python train.py --num_hidden_layers=8 --hidden_size=224 --num_attention_heads=4 --num_key_value_heads=2 --head_dim=64 --intermediate_size=576 --vocab_size=8192 --hidden_act="swiglu" --norm="layernorm" --norm_place="pre" --norm_eps=1e-05 --positions="rope" --rope_theta=10000.0 --rope_fraction=1.0 --qk_norm=false --attn_scale=0.125 --bias="qkv" --tie_word_embeddings=false --parallel_block=false --init="uniform" --init_std_qkv=0.0398 --init_std_o=0.0 --init_std_up=0.0398 --init_std_down=0.0 --optimizer="soap_variant" --learning_rate=0.00681 --lr_mult_up=1.27 --beta1=0.95 --beta2=0.95 --lr_head=0.00941 --warmup_steps=200 --schedule="wsd" --decay_fraction=0.78 --decay_shape="linear" --final_lr_fraction=0.05 --batch_tokens=65536 --max_seq_len=512 --doc_mask=true --z_loss=1e-05 --train_tokens=267800000 --max_steps=4087 --dataset="wikipedia_en"
Each number is 128 + 32 x the weight over its row's rms, rounded and kept within 0 to 255. Layers, rows and columns count from 0. Numbers have three digits each. The size before them is the row's rms in percent of the matrix's.

# layer 4 MLP up, 576x224, rms 0.224, rows 362-370, columns 112-223
102:142131093165149117105201116077116154130079138140114132152139167113038182068085095141072130113111137134097134153198145075097130151115138138138138100162188113123089130152128114123128188125110088052133163119148155160138107178134086101116111136112131133161131126125036112089164085147123082037124159174098182098132134105133111100099223121095
103:078037080120120151126118151150157204093095132149172086129137132097125123178177166115158151118110173122135183086114169151112145103146154136133177103125128099063150092102067107078160128114112062172176074107088152150171048120120141124123150038129149131152130099139141145087104145094094147126095142196123047102090134097116154074129146134143
102:040096117112075122134140120141129168162154157191183120133139194112207143115190113099126105092119167097078142087067123152145109147060116114134056113118146187093142129186104129122058088133139111116142114174188117089088097154131104131154119141186145133117199151120169120175090166175106202113113084112099131124111102152144111129166120120052
109:188142158101190135133127138099133147114104100064171119155116060151104151150131108139144146072103130086094144088102151088090154148166115078119153107118087127171145135188134187117098090120119150142184054111129099134089143195165120126159098196077114093090119075130202174144136106123102125080184160094225151084103088122150113109106145174162
100:094122132163144173079186177159120106095096114108100172095135147179192146081135100139131123084105078123155128116135129174114113090113080081117143099126158184168143099137094094124079138123106118110176122126143182131091084112112134122146069149157154113131101149090103094123148124186122133103178093123076101124107142132119083120119145130130
092:183138100165041169127154152124120182108174134120157145180078138141147090156154105121071133105153073098062161072149149092154116080050124142168112161123179129080081135119126124097128180137153101107137155101125091118118118116103084147124112208106094098133110123147076120125176104126135155134116144083116149113182178148085099158154086122135
099:118130152123128111168074150099134148103139125062106128150143085143106152117096057085122132058118203168116100155191140098124076155145099163155094189081082150107131076093143125168124096154158098096158096115049139181089124172171131172102110157154072127144071134179160113154166090190092157108142124123117073126114093121142172104150188149140
105:146130111130130152114113095061128129122141161090119110126154126160091088113135108075130086091105127068093162114123086128108123091162163140072137132105090111201195143153083200148106130133089122218042170139139179107093143140133126139157161149119108125194137168153169117185150079075133109185168123145142153120152078090132113065131081082146
100:103108166137139125132157113140170144105108141096159204169086104173148135115110175123049093167086096105116145122136115156149104173136116083143169165107085145170140141153135106160143091139136164124162157120111188090126138167090155099076124102114127123141158105161126124095086169162161135147137115119077186130119153110127146090111096124127
# layer 4 MLP down (transposed), 576x224, rms 0.168, rows 362-369, columns 112-223
106:082133138204159104112109089099145095134144136092142178137106097138115167076117133146130080135133148102126129130160088139150094111168090152150151084045191018132141098112185117146091119097121112139117081119141091220122067136116121118115092199150096116105135119146036137123168098117100119054106069112130102100116148101125117150111144103103
104:133101104158139075145134090102111124168183156162142102118106153149121177111130123086106084104136121111109116124112172133114131073171146173131182089144127000125107098171135072100117082147121081111104174150101147141124050143108127120178120125121163106134171124168139161121101086141137106157152132176137159068134089123099168123091073125051
103:166116132125160115141112086056107086144133071148074149134150212129096144095114137085131126120153142119168099145074152149139115104121093168105118196114156095087193177145101112200109073125090129102089129130138160153061075101071098163185166108080117124085149112167104198122159116163142124158082189124074144151143116147086109141118106107143
100:099122191156091112149135165183127141080121115148158122182159165095117120112155142174174148087149091102146125137093149066116149201097146133138106158099084035092094117152167176114146061091125107044126083113135096139144126119093071128090078116089152082120103101066148182153144167117183126148151146086116155055130128081145121082139162173130
106:084099099101054193166113142094145094135120105165123154159106138169141112155136176164181158157110073151110134095131070177101136117090161131135137186072162164093072141086101191079114086176091117126111127146153084143117142182081134113128114089110125077172123187107143143153137138212114138171120166160131133115143167117108109123132134138105
095:119174128105083137122139106209109123166160135112179100120185165173127085185193029090164101055156146132122139194178107049137141095106155140106091083119124158099105107104085108102145167153120120150149142158064149150153147152108106103179150104142147078099107087176178089096087156106151081153197138108110140138128072133145118102120146153185
107:102088108095125156089164152070075150152157140100153176079126101071167100152121137124136114183113090167127131105102140111141167105147117131149136182123106146125102078181103149160092124129163124110113099093051153131079153140180099147081124103089116104137108126168103131136160157175128206110155165158100094077184167116119133151161102171127
103:133154070149124121099084139163132089077076094115113077113123100185104102088097140101155090127107156141125091181131160149083130159170089090135178134144172117160111159125119119110123146116108172125114161068113092166144137147168111106154137143036151133108080135136114134094164075101129113100076140110085076190099088055093166099138146104110
# layer 4 MLP gate, 576x224, rms 0.22, rows 363-370, columns 112-223
099:158160129101144044156075099167131049109165148140159142101164140151152158107071095215125145098123146109180139136142127088171108113121112120137180155107160145107103163177087116210136130142167141108101165158213116167157117111089110136173110179095102105095146141121142133161179093169164083119172167112159223090115120164163088144136102137154
103:133135171106182142084145087113181107140183147155103148144110144194078149065097106117162101141128178167165127134105117194133106175158094148190157153113136120216160110100124105099131096117150133037101078147113169148120103102102128125087127146145119103163127152141131159060172113129141146139078065136167188129135064135111139090182142136117
109:083094127071081193142121102120152163116155118125107122164123155120031142157086108156099147091090169156154142186138184173117101172118153118161128119134150098105161142170171149111150107094133144070178133133151155162184094125163160119148112107106153100114157118112160137143194199130129091105090120073140140137112194184102131100113108125110
104:135106144091100105129138160136118156091125133156168115156096120158154174183126117091166154127135092030066134104131089083174093114118094162074097113080139116162106090163181186101170127111114090084121124116105090158084173096099127137131111113124135067088160151097121080052128123113139168138126061226157142121073096152114111139169108118077
097:094134164093190139147183163129133121151152104134103162141167123193073206137128095136089101110212161135165069137115090144135152143105092163054100135139144114090145096109148109129150154148107117152132109110177188110147132120116115188134128050128161151155105082097142131121179135091160172171126122116151144137158109153105107160112126088129
099:196111138066151173165111128109117146097153202125072132082084162155130153072143159046126091132092109112081069166173115135101127100142112180108107172130114154190139134134130090133128140100141131079108119095158122175087071131190084160171083142136085129201086110111158102154172093216059153152146085130102151105119112104124158121087158142123
102:119138149176158118106092136114165090127148105155125139105110070140140122149105181094113163156135123143121150113147180083145122143157145112179095142218124110087098126095185085152172117113101149138166108115092113133188160109089134116094153151114153118164119129138149116073119113138139074113162178101110142121146100107131114117132164136149
099:120104164109143098126150117148089124104128159163089175143182111153128121156108158073146131148130134122086138121103078159086102141109148054119160137166074111135136135175144125087108122131168138114155089120156135090141126151138209070115155144102160053137145082096130125106120187102168167076118095142134154066128148102114143159122142135103